Weights of a small GPT-style language model, trained from scratch on English Wikipedia.
Size: 10 layers, width 160, 5 heads of 32, MLP 640 tanh GELU, 3.42M parameters.
Architecture: LayerNorm before each block, learned positions, biases, tied embeddings.
Training: a variant of Muon for these matrices, 87M tokens, 7115 steps.
Each number is 500 + 50 x the weight over its row's rms, rounded and kept within 0 to 999. Layers, rows and columns count from 0. Numbers have three digits each. The size before them is the row's rms in percent of the matrix's.

# down: layer 7 MLP down (transposed), 640x160, rms 0.087, rows 425-604, columns 96-127
# up: layer 7 MLP up, 640x160, rms 0.0829, rows 426-605, columns 96-127
down425 093:553430516451539405505490505410541457483541450475604491452533421517509545569513424478502484532417
up426 101:566421579448527588530538525456455515445600418437512460556548529518496485517504523489433551378431
down426 104:531450490530523504492576490518491467537470609470545577532482511468535462535556503531417506569457
up427 104:509446551480395514365595419558489529512430459413486504502490502493551511494510525540513514484488
down427 109:445543629607467527570451525435559493539516496527595539477482514407492456503559431567472529504444
up428 098:559496499418496374545469401417453500561495414559516430454485517460548504432474443491508513531442
down428 109:487542574570430587534469534522477455404575502452501512498523550552426442457497426652517451468413
up429 096:532489470371502517425452433480421477526500525408554368467499506499538390506556537491531423481425
down429 100:492486577552468509573603453513532554467520498538462587405414438486528528433440466482456506474469
up430 093:492446476475436504499456524467519468519511474602539483591428453563543477479433550492569646493468
down430 098:466542550491440395582547472624424357505524483525540409455531523582467566437548512528524611501462
up431 096:458595467447584469494506484505519408432528560443476532476535464517461452400501553513486443512459
down431 098:562470478469447521466464525596518487516457501563455469524454554534470492512426439587480559511491
up432 096:506422483521492554445496540499498413498493530587439575528505490539451512509391481603497475572497
down432 088:532496495467496567562542477563449483471442425452443453483474564489489513492512478629534506524592
up433 110:506645510555528369463503578516536493402626534530531500448573453554558503453530482511578432511468
down433 114:537473493438513499526591526578477448456436554638533457456580534442474514496476480589492483558515
up434 098:526535505556551465466410462488494454551547532548451526406481557497473426516571433460498400551487
down434 100:451472542417443452462531561443552455519401540542490505535551489521510521477508477517485580598571
up435 107:485453471529460509384536412414529530497641487496484647523566454504506572527463460521410481532534
down435 111:562454459427511490536501519531444482531497495475483505483482523515526498509465438449577529541455
up436 100:505547572509559523556436545455623459425550436495496496505568487561518553548468522468541478434502
down436 097:485454463544419589466521482513491427460577496385369521492524443434533452531590345502472490527572
up437 093:536447471464495458556507525415539523550413442528475441517423597579539556494504559550482583518511
down437 095:455533530564513479458458516561504427438495450563444533524488535451469488540465415610574473545437
up438 106:555563409532491404480526564557548493463517520492458460564543461441561394436472490532471480528568
down438 108:520439507481559490525391624479569430508464484501455536504514387542423496484444389510578587503539
up439 110:466544498463484482512495430534551493541506468467449470469522501484531549507636429461447566378500
down439 119:457502550489451544447458497495505559606401462423515553544464522503489528535429537467541538578496
up440 091:439515508523526566521508392483438431530527518507560492518441461544514455436514470461427572460589
down440 101:470516395443497467513509518509526447574546425502548573457525438404489537583521640463588542476381
up441 115:510478487509508428462427479499461521489477466485465460481531536466521536545546531443448455480423
down441 108:598509449504487563550459525479517474504503432508488458433582531477489564476401475524494488427574
up442 091:541461464540515550424559559466506456500443404495494499511561503552545428458425535534624480560417
down442 098:431479466537389480466516476520463545523522558462523403500501521461480522483557436575425493456465
up443 111:458491465526560515509452483499512589498551495426436487493445499596485479470610575458405414502507
down443 099:550511467584532570514430493484456600453530539463576521477458483651451499484539531437494405440474
up444 099:491408527566534564497527502490460534580514447575452448480502469513474409559585426403460549494511
down444 096:444517532556467444563488467481440461471463529516598547532546517435411477528475431511457464376474
up445 095:512509515431486466472472524519490505546572610552553478482621510495435538546513515505566531465491
down445 105:533488457573531621560456515583436503522445471489486473473519546443573411487417535496385564498408
up446 101:488479465483487391406575444552390530458464521498535501562462446566452554471511529482520514343526
down446 101:485501550546487568483580499482505549550556435488524536493420507606512460534475460437598472398423
up447 097:499454499459438443470508427471527414449485561542469559451533563506521462493471462539522399468424
down447 102:491560474531463535512539434457475529422502488520483523527511434546531507498540355461421580434574
up448 100:554466482483412388518515469561542576486445390414538477563620518519509484550486538504610483467446
down448 104:442539484504637552488519487497511543463482523527523455547421516514565449557554344548473533480466
up449 106:516507486570573529438581516407455550570432438480527549470504494418437452457471496425578502456552
down449 092:456506465523653444460605382478484458506360451567543546497506488467433467496504547485542481513559
up450 105:621448552475534491589516449411413414570542536500469510414530549505442553440449474514480461500546
down450 108:520511440470550549501435535538511569524523526540440454458414504539489356463567419551553499629531
up451 103:497423409485525398464489476602466532461550530476471546494521514522480597486444470484563440481548
down451 111:519568431401486521435503484479474489500501584458511500488499554537516422589451447442529467602493
up452 094:413464497439563524502459498462472341430498460472483548460572507430451430367511437558522484545493
down452 095:514524405417465565501513509482468611628468466517473521561462458522438529415483445485424380576492
up453 107:497443468435544425481539462488533491524523449524441564544471507483541396513505501422499537561500
down453 104:483473350479533483492495450447479517550602515459475449411565526462524404495552537404498519567473
up454 097:493489494479516425555456482500566542493413433418537506533510453479416488453482551522490423478492
down454 089:505491609530508592572434482555516454592455501556554447605469601555569550492558440562477510372536
up455 093:525510484514529418404420512515496478542421434499492528447443520436531503540511560579490431527491
down455 084:467434380518502514513480574483523525466426454486500569594397479472553508544617582580506507563496
up456 106:486469504453517559430505497490551424511464464517498592468504616456475425453498570517540483464522
down456 105:516554480606503549521476482469559504386479489458533527511465506465562414559553429556476563523551
up457 091:527490504468412505519497544519451440532483466492431506481530481457515495460459491498537503598619
down457 091:489500420532489450492521433512460469463499541471458527472514463497480495548459460480529526417547
up458 097:508526452459351564513447456564528579441526530566475459443475504501531509441535516423425553534481
down458 090:530565519497483591448479464544463515428583516509474409428601591527523574436543485485472541466479
up459 102:525395490482532553461467543486472568525533510548424444518431478443493500483511584530505471435541
down459 079:519320527526491474522482485513486494503512483461448582470462502461508585464472612575461496428504
up460 114:523540553544491462446506483553414456490501471552540519465507503549567486545554329532427605478539
down460 116:516484448525584422523501495540487544542500511518497568530544513485427493513480450460561486516536
up461 108:573481493503445511458529472493481499521540507513448454440481437483616440403549434475467517467500
down461 105:445545617440543449501489547466469478484463556583480570508489511547516527500529411389477557481465
up462 092:529598537417454482533491482558368523494499505476529563506512420457502529560627529481477551556585
down462 097:399495504563556505487502460518505497537445396505394577525454528435616357596532428527492551490523
up463 093:482472568486442480418478634508450457519546522470527519458448477495519496472520533538493601563462
down463 097:479528531437537523530543452540605596509463495597535465473494417475513508541488505541443379488565
up464 106:479461529475531530499448433509556495496503498560548588547559446558450397445439540421445521487514
down464 103:358445549563496562530451544496430485543504545430439509577471494461422499475470461460550478428559
up465 097:463531481449523497500480491534472553478483557406469440527469503538499468464542562468516513450523
down465 096:557489448436507541564404415510595477540500563469523485436431497462562437557552601535544477368490
up466 112:552526513525520520466475516486547443531465448427474467365549562507519502546519483518437520487438
down466 112:508558547473498504459515521612476456480559461501591458509460552497518438565498481540481553530469
up467 108:602462514518523491509376590486505513514473445480487597527478488460492443507495511524549416505489
down467 101:431533542568554508628478524513433446526448470517489516462464522500573554455391451468503557538556
up468 110:514525483584454442462463586517492528395561521421626492459564510606579506513532464445582564458605
down468 101:575587420525473445446501536540537554468504553455557458487526497628427515591645548446488503543517
up469 100:446513494557493488467494474492502548553586462569390533539525500520386510472461479511594592327518
down469 099:496436484529509589580498467421490420436473506379494605585464490441494517444523512568503478488543
up470 097:413451568502465479467439458514505453574463534468517519590489498589447542497482517433514528532546
down470 093:555409531529527412466610527502551546576554477541385497422456553506466512524450530553448550525485
up471 100:614480412529487530599459495570430442506534422590558499457470481477510533504460533497521492482464
down471 098:557458520537541505570509532521412424483547544507433543395401483492464464516501467490543430458541
up472 092:596538464507460469538459508528443580504473516458543515553491563554490518441443536525587529557515
down472 091:494468512486553468475594381443506485509446623481499459470544584478482527580465455437427569447513
up473 099:510630531456478524547404443596508463472502453398386514515534517561523573512511576486564489435472
down473 097:402429405504519444459534557451509432478541548564427523513450536465508415553473484494600493569457
up474 103:557438449500536455476460496481543514561487459634470508568454526502511569462459469490502525402558
down474 097:549511468464519500501455502463552486469588550553510412567442508524459428417509505550445464559388
up475 092:480540529443442457488559436544457598494473345484483595508502505533588483504463501471479575471561
down475 089:432496444521541548549463484526573496498512574468532484478526521495571481454456538446434463504449
up476 102:547608546431566488571492521491512478527540391480502487527453379509495363526500516553518451565478
down476 104:552551516501554496533508596472521507433456536510482488397428511441448552397505583444549594476368
up477 099:515511589520571512497519548613492513581535588505473511454495492454492516547506501412440536445440
down477 104:483601588502570494520444504433553443460509488490507500583582505545518543431510431473508601445509
up478 102:540531483540501461541439557440508558474604460440521474452474440531381549552513543552493447472454
down478 104:452485477436474545576586559472545580453466481531476584505514482525606562491530459505450510484584
up479 102:506490504481564523519479499534578621506522524469613523424439493449577426442466503490489472492568
down479 101:448516506579457550444437538520477466461509488475480533475498489471479558535492536451544455499413
up480 092:462495524481509511420469572514540506449514510482428512469423447418495567465477536547518554481518
down480 089:391497414522471548500583490443531498534498564606419542482519497512488542429462488425518466481509
up481 113:437431462444470448474540466483547435511497483505467549591538472512537471540580430449584419462481
down481 112:399518504458443454486534587512520485538458493490530582483514468534519581486510478498435501532549
up482 107:457520596535396529439554433476464445571534540491512494493437497430480497452463507608479494509580
down482 112:574595515501466531499468562514400508551550555537478430533498567545518556482519441454552438472504
up483 100:554515457505426547497432523483448485550554511491446548495535418598551480328549558455515492598411
down483 104:511470487445424420473495506568468532447528503335533479524606526501450500461495458522626503452420
up484 102:478495510571499516480494476506504587585518491515530578466458485531501431510476551535488408518529
down484 100:578428532510474535611432466560431434469537485522483479543489534427457516509505446580528516513414
up485 108:466428507378483557481481553493375471488414571511494531450423566578621566425451467521503550492537
down485 113:516282370465502485402451511465401421544442534518574490451523486572443574513488507485538470532536
up486 098:515475573598554403563505446399514529610495477372528538423569444446503455550493515510472538571474
down486 097:500566496451536535524533480517552416563524467495417519483578548520515451562558432513439499360475
up487 104:583480534468548498538485552500518439524573504451421565517481519522485519498449538485501486537460
down487 110:530513427387480496568500615527508430538529476545518465521514436539534504597458501420468487419392
up488 100:557479510484497483443408528568450549480507561496443501492469493524518455507437420501527490550561
down488 099:458318556473531474565469512506503454512448460530473511590481462517458409558494479419418453506514
up489 098:542467514473508445593467513509577493504517479570574523576455486485467507471463474533419588511380
down489 093:426521424559526515507478431442491536497465481502472436520568568480567453459543504516549516531457
up490 107:524458412418509635522484548524563450543493515497461521484486555514502464490465452412533446416565
down490 100:422476519567522496478506538551419502414528476505539531465474443431469492542521524608500530405413
up491 102:437467506430490459422402401463505449473458564551469501463545516528454481495434530458561560436479
down491 088:422544463537505526520508508615518553463559413539518479500518466518456553456500535608516536496476
up492 100:532525448546531460512504398601526442473497458402562515450518474518416520520463468490462481522501
down492 100:420569562552682489403494451428461526491453515456448384532453392455532441562550449630476534440400
up493 093:515411463429516437537499508518527483506488474538520463439505537527469452450487462459451575440530
down493 099:534515576490481459408476524598433441551479527504504516473469466519532454590589396467397585599548
up494 104:460511498467518399537418571404514370489544409542505466623520541521529579471476395464485553490490
down494 096:526551559512484445450600572392528562446459489557532493478496565555491480443503481445504567490438
up495 100:570503583590440517606506516439524569454448425445433474518516468399523489523469483579481522420467
down495 102:503540477478571624508585472405526508508557406538486527452433469583503518530560500595491546492485
up496 097:493496541476511347527525434586473516484545527514415543482458472499517501505524477495411511512560
down496 095:543502556563440541535426457444440579468391578527529509556528490529508549521558577488485480502466
up497 097:529436491404485527524424446484613595528589451492480501548546508562539529379514525542501469402573
down497 093:455596486544492491490640470454546551527403468395443468506545458467578561554510544437476535494511
up498 098:454525546438566397524485424569502436519491483504535524540489541536586514463456504403473592482491
down498 101:452554603479533460575421463505440593411562483546536433477506504517452404433471421457501548483438
up499 103:552480429589408478474454427526508545532498531532539534486564500414536538622508484494545506482444
down499 104:539523495460572524475547440566446533456437451478438508500517457488517517497538469475469449510541
up500 088:496539510476386470459440573473451541563553529455506498482543520477435394429471567505527464405536
down500 088:489467463594404484545567488499467521483494478539488541637530517584525473552482538531331497506587
up501 103:607546415485563516543415368596539461449497462448519479431583499468653542570569544495489469395589
down501 101:424590436500516511481444504556493581449431493450503513427547399546439483500590556540491449544484
up502 104:548556610464458395422491514436578503492513487438571458511557512612509453417582629498540512567491
down502 103:476479403433396514454460509494432598581575522522496573441484518455478523518547487454560613610552
up503 101:587612530476509498471472530548572477498458475491514536532511478519551428443568567562545480377450
down503 107:597498523501558535479532545547460474585445579441438606537532486487457544427501439534464470503448
up504 098:492413522510446484519583456503538464404541462510475520411501405579516430496437449422529460503460
down504 095:524513449448465583444507485452464469502421530429510437530509527410463545505412485568485492512524
up505 095:520595536487553532437435537557495517412545493447570490531427357512465503464461530430560511518480
down505 096:456529361469557436478488493528501472559453468462460512474523520555602590433537530442508392505504
up506 098:491446511466397470513581481482572503481530416523549556372481530493484434499570456483474572500373
down506 092:488557607461476459485446494401503537440500568434580508561558410487554530441507470533477490523398
up507 100:614620464427550492596416475557506474443508572476555476504533552443521513507470461487464526436579
down507 098:449508474614450380428554600491466424458467431568447531510511549509522506543460426437432586496443
up508 099:487494525506529512405438435480533492436575520534503523460550540606515546466557356466541515504471
down508 103:568502500523445474456510571573492513617475524502581508527470547520555412535537491506488492492479
up509 099:565526508509443457510462459495483556464510375473532575574595486492524552453594517510500534475421
down509 098:570505401532445454471487467508496451498607538508450475501560412470479557508675545398593542618486
up510 108:601566552524516515512477425492533513448641495514454566447538418609564511398456501547448497448532
down510 116:562578511483484515478560503543438439514543538544559539555522405414460561509521487481519559481563
up511 097:509491567466488497479513441564424470355487426472478487557521514460513373475436587439427517518425
down511 121:571512495465517484396509468491449489422446523599512516425518557486516462464478363466467472622502
up512 095:547430530452508470527421431352502554503498548556504482382499482515547456398536509427512567484521
down512 091:533550472497562518493556581487470570517468526521428494477486393519531468500545480512578399423499
up513 096:565534582569543564510464487512440442545526473531510490481467507558548432484495514520462469476447
down513 100:478508452417567525499510590461441590402496542471507498494521502582490467458530483505531375508459
up514 098:535523552405498451558478477496513450529523431423463529477499582504471434433379564432548555569499
down514 098:558459524620482438489535557616464587503529553486526478504527492477529486590493480571498498468447
up515 109:530550494428507527498499422499477551546515500395557481450455597575505506427549455469503526468497
down515 113:519557494490526482519453596545534493457499502421506477418482411551453516510466560524495520575406
up516 102:489497475528468470487506541550466429498499508538503495547468498498599505619504521550475583500431
down516 101:568436534498459439468497444554455436537495549436528502500471465520516496534470417475534505504470
up517 109:478491564430578501433442524460527494486568470458535439499452506431495464522493447466548478382456
down517 117:505503544478423463453545431614469433470603496509529511630582486474545512491429554509585484543494
up518 104:465481518526540498471470431544525550475530536492445468435535399499474432463516473509600498493546
down518 095:460512554401540445562516506443534600532507564443576436567546572558482519554415445527459502466508
up519 101:471415494527490493529463499464481451477492596455562497476464519429543481517481479462614463488455
down519 106:532470453530466435535484482410541467472586507569555535591458536507612486519458482530566484455539
up520 096:477491469456442479555543563452485401448409515531540454471554493481559552470528529486633532497452
down520 098:488503508645496498543486523520491535513610538518490509552630521445499458478488508447543456512542
up521 096:420557545581560468492533455456468576520535538397496468459548482457530447465453552525467510556396
down521 084:567528531461579517446563461551500515460443424569508574450472456470573470599508562481465509464509
up522 099:453462447494520482530502520479515453455492438477582541544527540554528492494505522504587514580486
down522 104:488556469511552515505506521415437472510509463463398421506472525501562514457512540404477528532482
up523 101:513503557444492518572405438495473442503404591524473594443499505584505354468441520569532381515413
down523 105:553488527528471380518476427542448523614498542519562537420587547548502606441442449462487537522505
up524 099:457561496407523460529501434434477370535505541534485564475448492634529441469412510577533511540477
down524 096:550527500498432462465545462534594499488447535480440420569520571487511506482471439501569560452497
up525 102:495542519499489460518522497496467554468457451385582532563448483515470390503570510474506543458468
down525 096:559448532514511450594483483492534543512574461523525415495509461621585383425428540439512445560464
up526 099:455555481541459420484498476465513520573623474476433560504467509555536505463472546437497474491504
down526 100:433416558416534567456594528463428513508493561481610454541576575609435431422497608514470546506471
up527 105:456472515477543509465404502507608468523477600546478498494527532445439513460460592434535500482412
down527 108:487463445574496442488500567534474480595627462525454553508532561558490467571492420545426522583526
up528 092:420511437468511476510566530435482567469510492530524566501523503528487451482533452460475524499531
down528 084:436501569454536503496388574501405462458467368439527442529526372617547561452529436458452537567505
up529 096:470462561528500506510465396619439537583514431441589484516519522493544546498407436413557543445473
down529 103:482493495489491535473584473411522471531465597431514559484510470570571541552427440507578445493427
up530 097:538474568442492449520400445461522503533502505459494467511430577531498492483359471446486537532600
down530 097:411519483555487460365418472445458403495520555494524419437520506498506451508565553491554496532468
up531 104:550478516483484508537452498462477512528565515371428481489562380585435481484518466521452442513405
down531 106:464445514559475434649553485475524436531532506520520436512427592391439452438522460562524614518475
up532 104:480465577588499415387545455451537478559434475534551468527481556490478518306568487475517480539572
down532 106:521498549542404584474540484480505587492460564469455521525555483499443519566519509496509402514470
up533 110:502536528472462485523463488504558454474525599468499449368541471511498529457537541534482533547542
down533 112:521534428561508425515540513432441564524503485568461529474477453473505394470456531502582474558507
up534 100:540477444461485524478482351487437563483569473436479575551438461586532539501505466541483486472504
down534 104:475437533516421512522559548508501501507514416528535513501494524484498426571512513562452429442445
up535 097:491433494505581509473494464474486431512472453429491563462489469542506542494553559505472522483495
down535 102:533506541448532496517472352506469515516484516511480495408511458522520547533535468439487513493455
up536 100:465456482474362530513489494549514552457461540506561467497625500530608466604509477495544470457423
down536 102:466505527522528432484534565504481535542483467576541519500547530529510541502526403406516539552582
up537 107:514574504598454458499540423508532473502466540447549568528440523607496453468504453578420462368479
down537 100:491518522417381428488516415407504534457543555455521481512486461440480584532494365496513480453512
up538 107:512522516553527528450579430496407505541581500463475548377451478549489495510586481486525499489502
down538 109:540463473504500539594549446483508466482631460522451491523650515548469606520454575428427519556426
up539 103:480515483412516472467491583437498369557510524548537585497486584511606494433520494483468498562504
down539 109:472593589566466557441528557470485508582427451493429516530468445600453507524487436516576531507554
up540 095:437421558580518480470512530546444546461504579416468532485530370490586463431528513477527503408647
down540 095:532485495493372508532416480471426521559472482562444445555415557583529487530536558442530434546485
up541 102:526405495557448421505509511504577590436506483490534507483570506500570550549549461415485515433492
down541 109:429534504554534474441508542471442456534467553559537479528588586429557469558526381450514446611584
up542 085:483499456515477423529431542486485519549459371453542615533451528553582497400600524518436566557532
down542 089:388397439593513499567429538473508482489507521514543486546386476474531537485490565511487483511555
up543 107:546420542523509498516473464456545503429573491505422407401592527557522450543537489430380439460564
down543 102:439447512510533560573488468495646477524455534486523516583457487459439542506441460578611446445533
up544 105:487551474587557552452407522520537474473527517564439423518556495526492485431449512408589462404443
down544 107:476426520469510575428489479504555481494483542546498467432537476470514445509408442481450481470532
up545 108:597543498465528484546555593501531449445459465537501586551541478495482471519532505527430533436494
down545 116:488578467578506421549479550555589529606541521490470509464495476484423457549481490539492448503496
up546 109:482470532485383606551478503504498498469580504502502539447485573494551426516470562410388414543461
down546 107:520551487487488472480467410441537466461463553461542413508520573539514502513543337497508460392530
up547 107:547510540561506496488477471465428372481510495437485535518504500604496584445473520486487531557546
down547 100:429383522482572491563443518521473581556492572587448531479542533510539574572488542431447482473436
up548 094:613458516535551453501456457572439506466594555531596540510504538520456477464438396547463582502464
down548 100:473542447452517499472570517411482559624397470523456649428531504433509601505506469498505391569445
up549 106:522517536416368518486508553433511485464514522476546513551558498530505434478515498475514458509510
down549 103:491450516503449563616493372468492492533542471503566442496560537560547487493500515437618389509545
up550 103:515426519455534500462549432475542498547511504407508539509529547514552559522547443507508439541584
down550 095:547402581520568429558561445516478528433473562484532490552513504509560460589488427467420503479493
up551 108:513521405516444566578568539400570510535703459541489512427526505549506467519534516500606510540453
down551 100:522559422444462498455419480469539567472479499502465436568449633471567468403513435474400560412403
up552 093:451409484509476451521499493562436535513537515539500520533507496504491507503502573516459514523507
down552 086:455485492488554554518519484573627471444483520470473460481381508479434522529581613411511470498510
up553 098:489482504484489467590545562487564419461539462561533481401409414472475493493444426460465425524381
down553 087:446538434556427544523486450433505547542431381524469641496448541499476443536464458565438481487536
up554 103:490678541470541428450522484490570444512643533427546521464505474490599478554455591402419419595483
down554 106:539471494500505504551514469497543502560541532458479511503532488579541473492500566551452511460533
up555 102:557433610431524421571557464450513534422503402481513465555490497517494451489554523540445478559544
down555 102:508368525515518506558449485463504580445522541515460442489470482460590590573530627548501447520431
up556 109:437545566417441563485489553498478436556442461408461504443481468516419429474528526335475576495530
down556 096:506508433537567493460444467547496479550571533460472492481434526463548437399563476507456535455498
up557 097:575434516462451563482484530525572550464658489559523420525554531480469596490526526424559444511478
down557 100:367536465551469460580381474439468472430482548441462516485550479490455548544568485560489515505488
up558 103:447521566513469417465469588481585430425597435514475547460472469549584563544506491501446472530556
down558 109:537544478481526444569512474562475430436530506424438491539577585468502529538440364429510503575448
up559 097:514471470532527500546465610509447585486526480574368456514460364460481465465351587485562463436534
down559 097:550484497541526491504589498517523468460524484454524573618504519473565521477506435448544582548490
up560 098:475542492551528515514555454527486535435576489547510569464454412500512501494411555489620592449510
down560 096:510399517497505448469394559525494450502474528499512607552543473539476502522465441483446510481498
up561 104:534446422499477538480542506462535624531503456486448496370452512515502514504494473541530535528487
down561 093:472514456539591509477500455369469469538520533470460514437417524493545533533441440536503471613523
up562 097:531544562439475449496481534585552543456478523468527433468582414455507519471468507438424480475434
down562 100:499508423468470516545435443534479583474559533611482480511533609443412555510501455527471418574410
up563 101:486465468414562525535497483429469486502492412556411478574475487412488492533560428391538479522553
down563 096:455413573487561463520476480471529411449495509546522505494485506545382508466556596513534469512466
up564 105:498503480448451498528513437529472549511484467409505488585674509564450501512495496554512536515549
down564 115:515505461492549607553469559467525498524520518479426521483508498515500501540497488481528582517481
up565 091:493561513481500535531479486470498480570505448499428548526488564498539461455524543489498432490494
down565 091:524480526537571469454466439519573521454599637545455466527533525486495552530546471522519522459495
up566 085:519458501499439463401540517345476577573386478553549471384555506489472533489483511438432541540526
down566 091:470424493528519507551553472564529539540578498490480453514539542505546467466416558487506518486555
up567 109:540495549499485476527521382527471445489575515478431438395554530419526441456592551537436466500557
down567 108:557522531521530536524454471498499534509524594470491482487503535518527511496573547514433334526468
up568 105:568558466475485505543485513470525455496560525546395552502508460536566437437436497469500484431553
down568 111:490477481512477458514556514531502554444494472612459536440449486510478543493454409532433461545497
up569 100:475455558342450432467437363564453516511547530480603522501451513561485489566468453590509449515499
down569 099:485588582503473595411448500576463454490459530470418510471572501581523536534476396474566417521439
up570 106:564459415471493506525418508519562457545503407483539436418494483446529520479497545508622427531466
down570 105:453417476533476572513479550426547535522452487592491467503481479490498493507515517608461474500515
up571 098:562522520519457451416423368538519568549561527562528555454505471493519415496560491447571480396476
down571 092:624359551567589519480476503530511558537509395396480457425578397546513562444465431568448466428504
up572 106:552480477517439545435570481533482503488468566570546432554486452521498551470489367516518470465457
down572 102:430550515508489424490564548375564551443425469513498539478435466495514445509574513578544494435505
up573 102:497478558512453409438380500364540494432533483461480466449452525457514463484483552494351466537455
down573 097:409443525502482524518430501475515597516508479499544436571496529442591440474528497619475471592548
up574 102:549453477508547366524518496563410525547495495554546406516553467450578573470520517405471534540459
down574 105:479530558444428566622544513435494565450573457430548505455407521597448532384512527542496498484538
up575 108:515538447541576537599478471468557398515506443477470527465507530539459531452467527514653558482369
down575 113:480574474442446561561417461501477572540503393509540436521498525417402554550503466459471568517502
up576 113:421475410522438547436518512445453512534543515505498481503456545514500517432516449434512567416476
down576 115:526501527485524496414418473529503581493540483556451410502521478505447586521534446472575543467561
up577 097:430516507482558518557546427504537550392494498481547474473591538523504437507494504604463590542502
down577 095:561458556480428510382591534483475510609551521617534546494485454510456483506503547442542499520423
up578 104:537534430526544479474494590525530461563590466529406537546449524494504477512441470375453457597483
down578 105:474476535512539488412543537513468523489497504339476539514429381488383532539507464535436541510552
up579 118:516555524454461548458424495484433421494555567474536447422536478564448534454506551425433432489492
down579 100:477516497517437485541473459473458486519545506545469406543573450425377519501443526459480454391500
up580 094:517522442544429458579468527505533435495486509521473460470600461418494525532537487475587540390473
down580 098:544553381563518436589588480504390478579488511547487401475443486504470533565497425459474506520461
up581 101:501520505465563509520472490520459539431556480527413509468529506459483486532502529469531460546577
down581 105:458499535434488569504485541548526475427515523418505470474540450497464501565538479477402524421487
up582 093:471594463435449475537575491569397574569484452508421455547481461565476400408455505481512472431456
down582 089:496417485467487519563438437558485425502423537460566528490551471523478510521474462552441573546456
up583 092:513425486498527516551521461468549537509564542557399521524514528439448436469521508541576457527461
down583 093:411500470477544421355506446478500469450515534553536410512521498502524553471478401419486493360555
up584 101:496596449527556467481591525535464497570538472522487538571553431498479464490470473545600569529516
down584 097:453500543522462474507585442496450504559549423531454447565560551477421483575512361558526461553565
up585 111:466495496566533428442466447548505474464585490467464568470456532538463505459542494509432458464450
down585 111:524541488447493505510496502537564458467458467556472573608517497538533461459525450461471569429580
up586 110:534398498497539445429525543465496575430441417462517428461542470502524468586501466452507522485534
down586 108:519635450524495490580511564476495535466545488543502489568565539527472513444492430551429435488542
up587 119:433536549542460483433549470514553507506421496394451532458633493525512488481460447548390402513450
down587 103:503504630510474415571545521604432455525450477498496416508556569457472406484505478514471499528415
up588 094:503513543471428479432541496575508495468578527523460471497461492509522520574563397527501557316508
down588 096:451513492580455498428496490425471534507523426549585571458487496389483567445532524449457540567451
up589 098:575508460462501514451540414496542491448548563345547446442448461522465494453564592379498513495482
down589 094:501449504466545547550521532576489444505420474468440467430513587475421487471434636499502456449511
up590 103:482446533497493540519464566445485550503516533458452483415365489480541495415517550547568543435535
down590 083:475402522547486488466494567475448547519484503520519512472406503494488378482506656555405465478461
up591 094:577448502439471452493468526520509482461567553457453571505472442477482576449577543492524453484563
down591 093:517568471489443430457517560538490416572486566437428433528505575491511473525347475381504552412450
up592 099:435517520446498457449556461539562390522480556542426512436647552429539555488463460532447394470552
down592 102:536431551550508570545547521440521493504536504446383484523446500531533563515461624548514465534495
up593 096:475509534518459405437537608544537496448576475503474431553506597547535574518491474534488582443512
down593 099:502460407436506464517437458462544532565413408504475572488516390539547551584494491570525473504554
up594 098:491478577481490476372542449465475427536603514427437556513498521560492449504517556503607549560435
down594 099:475516418409488502587484529475381538554547514520387523523555517532525541553516470450498427502574
up595 094:382563516509462367524472455521570440372415433490579440529525457502451463427494542488504568529523
down595 094:513385418512478615501533513541448464563402431426511433501503415479514540528529473468408499542488
up596 100:533528543460424519564467509475411507454474494465569430547508557509468488550535502526527504453492
down596 097:488516563509531436526476513538491524520389480587518519534489434526530642415534624486542435495438
up597 105:462473490534435445510500454582571450519460435511536512474451572458555485540499482436541547504526
down597 105:523521422501557475585478568516535600566484527434486531487423456556519428511563425545508538510504
up598 096:372396536479478551475578485571586542523484460543519510543537560441572497570531378493461479597513
down598 096:496472469510554578414460473529499484450466518497573529500428540536377522429472583542461525542445
up599 095:500446522499414425522499493484387498491597523491424569582502523460458587477517512429571522512505
down599 104:507533522443509630465434497412556539452529500493503525442469543525400441548496499500433452519516
up600 104:517495472414486475555433506544547467412493496525394492445543353538428593426410474560388460490501
down600 099:530490490515429539565473414429594436483477548484539561489521474479554495570509508676453516486434
up601 097:533528455497491346477495529518527449567459420539444503555516456461532491412518535529493473577470
down601 087:469400497572492502512498487473537439466480412597488474505424608453455483464528470505478480541478
up602 106:555581495519484431551517458555538547530485478477518472499479564498454471365472604366513522491454
down602 106:507527488538518468482525511580539471445528493573487441505525497502446482471501570386538586402539
up603 087:454481454404533466443479410454456512664471462536592514426467557533548542458499546488497569566440
down603 086:482554473491505536547524500481638469538462509456496490507338420460616492536508418495557528447491
up604 101:524469494401439416528469401398437464505525526482530558458502531524518549487478314551583473428475
down604 103:465507441486539595449441580484478522507521451505502412476507528539573473500519414511538486489507
up605 096:473521538400408498466461514531520560499600531518499539573556503526537368480568494507506492557462